Weights of a small GPT-style language model, trained from scratch on English Wikipedia.
Size: 10 layers, width 192, 3 heads of 64, MLP 768 tanh GELU, vocabulary 1382, 5.07M parameters.
Architecture: LayerNorm before each block, learned positions, untied embeddings, capped logits.
Training: a variant of SOAP for these matrices, 111M tokens, 3379 steps.
Each number is 50 + 12 x the weight over its row's rms, rounded and kept within 0 to 99. Layers, rows and columns count from 0. The size before them is the row's rms in percent of the matrix's.

# layer 5 MLP down, 192x768, rms 0.107, rows 132-191, columns 96-143
101:46 72 63 43 60 51 56 41 29 42 23 56 47 39 57 37 41 45 44 55 25 38 53 57 59 47 52 42 51 37 40 39 56 63 54 50 37 50 39 53 37 35 59 54 33 65 62 44
095:58 50 51 52 51 54 68 53 64 46 41 29 40 50 49 42 48 45 53 53 49 62 72 36 63 48 30 43 47 67 38 21 75 31 60 52 52 39 43 45 39 52 62 66 52 53 74 60
095:41 46 46 39 54 29 55 45 49 43 61 44 48 52 63 71 60 41 44 52 35 58 51 38 51 57 35 44 33 54 45 39 62 53 35 62 48 53 74 65 25 46 36 31 58 55 49 70
098:57 68 39 43 22 36 50 51 71 42 54 50 48 39 36 58 50 58 68 43 58 49 62 39 29 48 47 45 44 61 58 50 43 43 44 40 40 58 48 42 44 60 64 35 51 43 51 50
101:54 47 68 48 54 46 53 39 30 36 65 60 46 50 48 46 61 44 43 56 55 46 69 59 42 32 45 59 41 48 48 58 61 36 36 52 74 14 58 33 32 35 55 36 65 74 53 32
103:49 32 59 56 62 59 48 51 34 61 23 48 50 51 48 48 46 79 46 59 81 55 54 68 36 42 59 49 73 64 60 54 50 43 42 47 56 45 38 59 45 48 46 53 46 48 64 41
098:52 38 60 49 46 55 49 58 23 58 60 54 52 49 76 25 42 50 73 56 54 54 39 78 41 45 49 79 41 47 60 37 58 57 42 54 43 48 54 52 38 68 43 31 43 39 67 56
098:38 77 53 45 34 31 47 51 67 40 46 32 47 63 56 69 45 49 64 54 47 48 26 61 35 39 47 37 47 60 50 39 56 50 39 60 28 48 50 70 59 38 62 52 63 70 69 63
097:49 28 35 61 48 43 41 57 43 35 42 43 41 34 52 45 61 51 31 45 44 30 88 39 38 54 38 36 23 47 62 70 51 49 33 56 72 35 58 75 64 22 40 40 49 47 44 51
100:33 61 53 35 33 41 37 55 67 34 50 30 46 51 50 22 35 28 41 36 33 56 55 30 58 58 40 55 48 61 27 37 65 40 56 59 54 44 53 49 61 55 59 30 43 71 69 54
108:32 41 44 65 37 48 36 52 63 55 61 38 41 53 38 50 56 60 42 60 42 53 52 35 46 56 53 53 53 57 70 55 45 44 35 59 50 64 40 34 30 58 55 22 59 47 61 51
097:47 45 66 47 60 49 34 59 53 43 31 33 31 46 39 23 38 69 28 34 52 48 46 70 30 46 56 33 57 40 53 37 58 29 51 44 49 57 65 56 41 61 57 32 81 47 51 44
099:51 51 47 67 58 70 57 37 34 68 60 54 55 48 45 79 59 60 27 38 58 38 44 51 54 52 51 45 52 54 46 66 33 56 49 47 44 34 68 46 45 56 58 66 69 46 72 49
105:47 72 50 30 63 66 47 44 59 49 49 45 53 59 43 47 45 61 39 53 58 25 49 59 43 60 53 78 42 44 46 60 34 46 24 32 17 48 55 59 55 53 59 46 54 69 61 52
101:63 56 66 46 50 49 49 60 54 54 63 45 35 54 58 45 38 83 35 45 57 37 45 51 56 53 72 71 45 51 48 69 30 45 56 77 87 43 37 45 59 36 67 42 52 40 66 52
097:40 43 70 33 64 55 64 59 49 48 52 63 48 48 37 35 50 51 48 49 75 31 53 60 71 62 63 53 46 61 40 49 54 69 39 58 52 47 80 44 46 71 40 59 47 45 45 34
100:50 72 58 56 58 77 41 51 50 53 28 67 58 48 54 74 55 55 36 50 45 38 49 50 39 50 59 62 45 62 67 59 41 71 73 66 51 64 48 60 62 44 38 50 87 48 53 58
101:41 58 51 46 68 34 42 27 51 45 48 46 54 31 54 31 51 51 39 58 34 49 38 50 76 60 39 58 60 36 45 52 58 52 49 47 62 82 58 42 60 39 41 45 73 61 56 73
098:48 55 42 68 50 59 48 78 43 27 58 35 55 51 29 68 53 56 48 60 40 48 58 79 54 32 69 57 53 17 47 36 39 70 48 36 49 58 48 57 52 36 51 51 51 38 38 37
098:59 52 38 42 36 62 40 67 46 33 28 34 47 24 81 45 40 67 48 54 45 89 54 49 40 43 41 34 43 51 64 52 54 42 47 45 54 47 46 61 50 40 70 57 34 66 49 46
103:34 65 58 51 53 36 56 49 44 62 34 71 46 86 48 52 53 50 45 44 29 49 45 53 36 56 54 47 58 45 57 62 46 68 50 61 50 63 51 58 55 67 35 46 46 47 43 35
101:57 59 39 47 71 50 31 72 54 57 58 62 35 60 58 43 62 49 45 34 79 38 45 65 56 49 68 67 42 51 60 38 37 46 80 60 29 43 48 33 43 60 56 44 50 38 51 61
099:57 38 51 63 19 41 46 53 57 47 47 43 41 53 58 28 45 38 44 48 46 35 53 44 76 59 73 57 29 52 50 53 48 49 37 56 65 59 55 54 52 44 54 46 59 56 55 52
099:48 46 52 52 48 37 79 17 56 45 47 35 55 21 54 46 42 57 58 41 60 58 38 51 35 31 43 41 34 47 52 57 33 51 38 56 54 45 57 29 28 60 48 39 57 63 33 50
098:49 54 35 70 30 56 49 38 60 35 33 57 45 54 68 49 49 42 38 54 56 48 39 43 49 54 30 58 50 47 49 71 64 35 48 66 46 52 45 62 47 73 51 58 37 35 67 62
098:35 43 48 51 62 40 55 52 61 33 68 55 53 54 39 54 31 40 50 45 22 70 38 60 51 42 47 51 46 51 33 49 59 44 39 45 46 55 63 66 46 52 32 56 48 57 39 60
104:61 59 36 69 31 46 63 43 59 61 54 61 45 40 51 42 64 35 63 51 60 38 53 58 46 47 32 59 68 41 49 45 49 58 48 56 63 46 38 47 41 49 59 37 44 41 58 54
098:43 67 30 51 49 72 37 28 47 37 57 62 54 48 47 49 34 64 55 44 33 55 44 58 56 66 53 40 35 42 53 39 31 55 41 57 65 37 32 53 60 58 37 35 51 38 39 61
098:49 46 63 46 59 74 20 39 29 49 66 76 52 44 51 64 62 67 55 65 52 47 46 65 36 54 60 69 61 49 41 44 30 57 28 53 46 40 72 72 77 57 34 48 61 29 55 41
100:59 68 49 72 60 44 30 60 59 51 49 76 68 36 39 37 61 57 61 41 49 32 33 54 45 59 42 31 38 30 22 22 42 35 43 49 63 45 58 35 68 34 41 44 37 20 37 65
104:47 50 45 40 50 51 55 36 46 53 34 35 54 47 45 66 63 33 54 54 50 41 53 45 65 58 47 55 67 72 35 61 51 39 35 58 34 63 75 38 75 64 50 46 49 65 56 39
100:63 33 48 68 43 67 23 60 48 74 39 49 41 38 41 59 42 53 61 58 58 44 51 55 44 73 49 52 55 47 37 43 47 53 73 58 45 52 43 41 69 32 47 54 69 41 31 70
098:41 54 59 41 56 30 57 35 56 54 48 40 68 36 55 34 78 41 73 46 37 67 51 42 61 71 69 58 31 68 55 24 50 44 48 87 70 44 61 51 59 30 44 39 35 26 37 29
101:60 43 42 40 65 42 45 59 34 59 42 37 49 58 63 52 37 42 56 39 64 41 43 32 51 62 39 31 27 59 53 52 56 62 46 44 68 47 55 62 47 57 34 56 20 53 41 25
096:60 42 70 56 63 70 55 58 59 75 55 77 44 61 51 58 46 41 52 37 44 49 38 37 46 58 39 48 48 57 33 46 54 55 57 67 68 63 44 49 46 64 50 54 58 65 52 65
099:52 70 36 51 46 50 44 36 63 41 44 53 53 50 52 49 40 34 36 69 66 62 51 57 29 48 47 54 38 41 42 64 53 55 22 50 42 63 19 57 63 31 51 39 47 51 40 44
098:45 38 43 43 58 48 47 53 29 42 61 76 51 42 39 67 42 50 32 58 59 56 43 79 56 68 41 53 62 53 26 61 56 47 69 39 51 40 30 53 27 46 38 57 60 49 56 59
102:84 53 34 56 45 65 58 64 60 39 45 51 31 34 67 79 51 58 34 45 31 67 36 51 79 64 31 59 58 54 60 61 41 27 69 52 47 59 51 35 61 61 66 62 43 49 46 58
099:48 23 55 70 56 60 51 49 68 61 49 39 53 51 69 54 51 56 40 51 66 49 63 66 72 59 34 45 43 35 53 49 62 61 34 21 46 59 56 68 54 48 46 43 45 45 63 75
101:49 37 50 67 50 58 59 58 54 45 65 50 56 53 29 62 47 49 45 74 52 35 48 66 60 53 58 37 33 59 66 60 54 67 49 55 52 58 51 50 61 38 58 54 43 47 57 62
097:69 41 44 61 54 42 56 48 57 47 54 34 63 53 41 73 62 58 52 53 62 47 50 52 54 58 62 44 56 43 49 51 38 48 55 53 45 58 56 57 44 46 59 68 47 52 50 77
098:48 43 48 48 60 54 50 53 28 58 40 68 45 47 82 50 52 56 49 45 65 51 49 45 35 58 47 48 44 47 52 71 52 44 59 50 51 19 34 26 48 44 56 44 53 39 50 59
094:44 47 73 29 40 40 30 55 47 40 54 20 65 60 62 24 37 43 40 56 39 60 61 59 41 49 37 30 47 46 44 51 42 37 34 47 43 48 46 52 54 53 53 37 26 50 54 69
098:45 54 65 41 75 36 33 29 62 62 61 65 41 48 43 56 50 53 40 40 63 34 36 43 47 44 66 57 56 55 59 61 62 37 32 42 40 45 53 33 36 44 59 52 59 64 58 52
093:49 50 35 54 38 42 59 62 58 46 68 67 34 49 37 41 78 69 36 50 38 52 50 30 37 68 53 35 32 70 55 49 62 67 53 62 70 41 54 33 37 53 60 47 65 58 62 58
096:66 49 63 50 47 72 63 51 63 62 18 58 54 50 32 34 50 58 69 20 50 51 40 65 31 53 53 24 56 38 75 48 59 28 37 36 44 31 39 55 50 33 55 33 58 44 38 55
094:67 56 53 40 40 33 53 45 51 65 65 55 65 39 67 39 66 30 47 39 41 34 54 35 51 40 42 46 36 54 35 47 36 78 36 77 40 37 40 59 28 42 52 61 50 50 50 43
100:65 31 59 23 54 58 63 55 69 57 38 23 74 47 32 48 44 44 60 45 37 45 43 41 44 50 51 65 50 51 37 37 32 51 72 52 59 60 50 66 45 58 59 48 41 50 48 63
101:50 37 54 34 58 58 69 34 54 36 55 46 51 34 61 55 53 49 61 62 38 78 53 51 46 45 72 51 24 47 48 52 65 57 53 55 58 27 65 35 53 42 24 58 89 50 40 60
098:54 68 46 68 58 20 39 73 53 47 57 23 53 58 51 43 49 52 39 48 42 58 80 44 49 46 32 47 38 51 51 64 57 54 48 50 67 53 89 62 43 43 53 49 69 55 45 37
100:55 52 36 53 38 57 48 43 38 53 46 65 47 52 42 36 68 38 65 61 55 47 48 65 62 67 50 40 78 42 53 61 62 45 45 36 50 53 67 38 57 47 54 55 51 48 30 24
100:39 27 65 71 62 45 70 60 34 64 47 61 68 52 67 67 50 51 32 70 64 51 55 52 88 39 51 60 52 35 32 83 50 56 40 41 42 58 34 35 64 49 53 53 68 73 67 22
101:45 53 32 40 78 68 56 68 53 71 52 58 66 50 59 50 45 51 65 55 79 58 44 65 39 53 57 59 43 60 63 46 66 58 61 62 43 48 56 36 61 47 45 64 50 74 45 59
105:33 51 65 52 39 58 58 33 38 29 49 52 59 45 70 77 57 32 59 55 43 56 51 44 29 67 52 64 39 73 52 78 55 62 69 44 25 37 66 46 56 53 54 44 50 47 38 43
104:49 77 49 45 72 57 41 44 56 54 64 61 70 56 42 41 69 64 38 40 42 47 27 53 32 36 54 68 55 50 34 49 46 43 34 38 46 57 48 31 58 46 52 56 27 54 45 48
101:42 50 47 55 74 64 42 42 60 47 56 55 47 44 67 62 67 47 51 38 47 42 55 54 68 56 69 49 28 37 83 40 57 53 40 42 53 43 44 44 63 45 35 41 50 52 63 63
098:46 42 65 32 52 51 62 40 47 46 37 52 56 37 43 31 61 45 30 57 57 52 53 54 39 65 48 41 49 46 23 50 48 49 21 36 29 57 54 44 57 46 67 52 50 60 39 49
099:45 68 55 35 43 47 59 62 60 50 38 60 54 66 54 63 43 50 61 61 42 61 54 46 43 40 49 54 48 55 49 50 66 42 56 46 64 56 56 31 51 49 33 55 49 43 58 48
096:39 55 45 58 61 70 61 54 59 59 33 47 46 41 52 47 45 43 52 37 24 33 45 36 54 49 47 31 43 35 52 61 37 52 51 53 50 56 24 52 34 31 28 42 32 57 90 23
094:55 81 25 68 35 44 53 52 57 60 45 43 39 55 28 43 63 28 56 58 35 65 34 48 47 39 38 39 50 66 40 43 38 47 44 68 53 47 53 47 61 60 41 40 43 32 52 71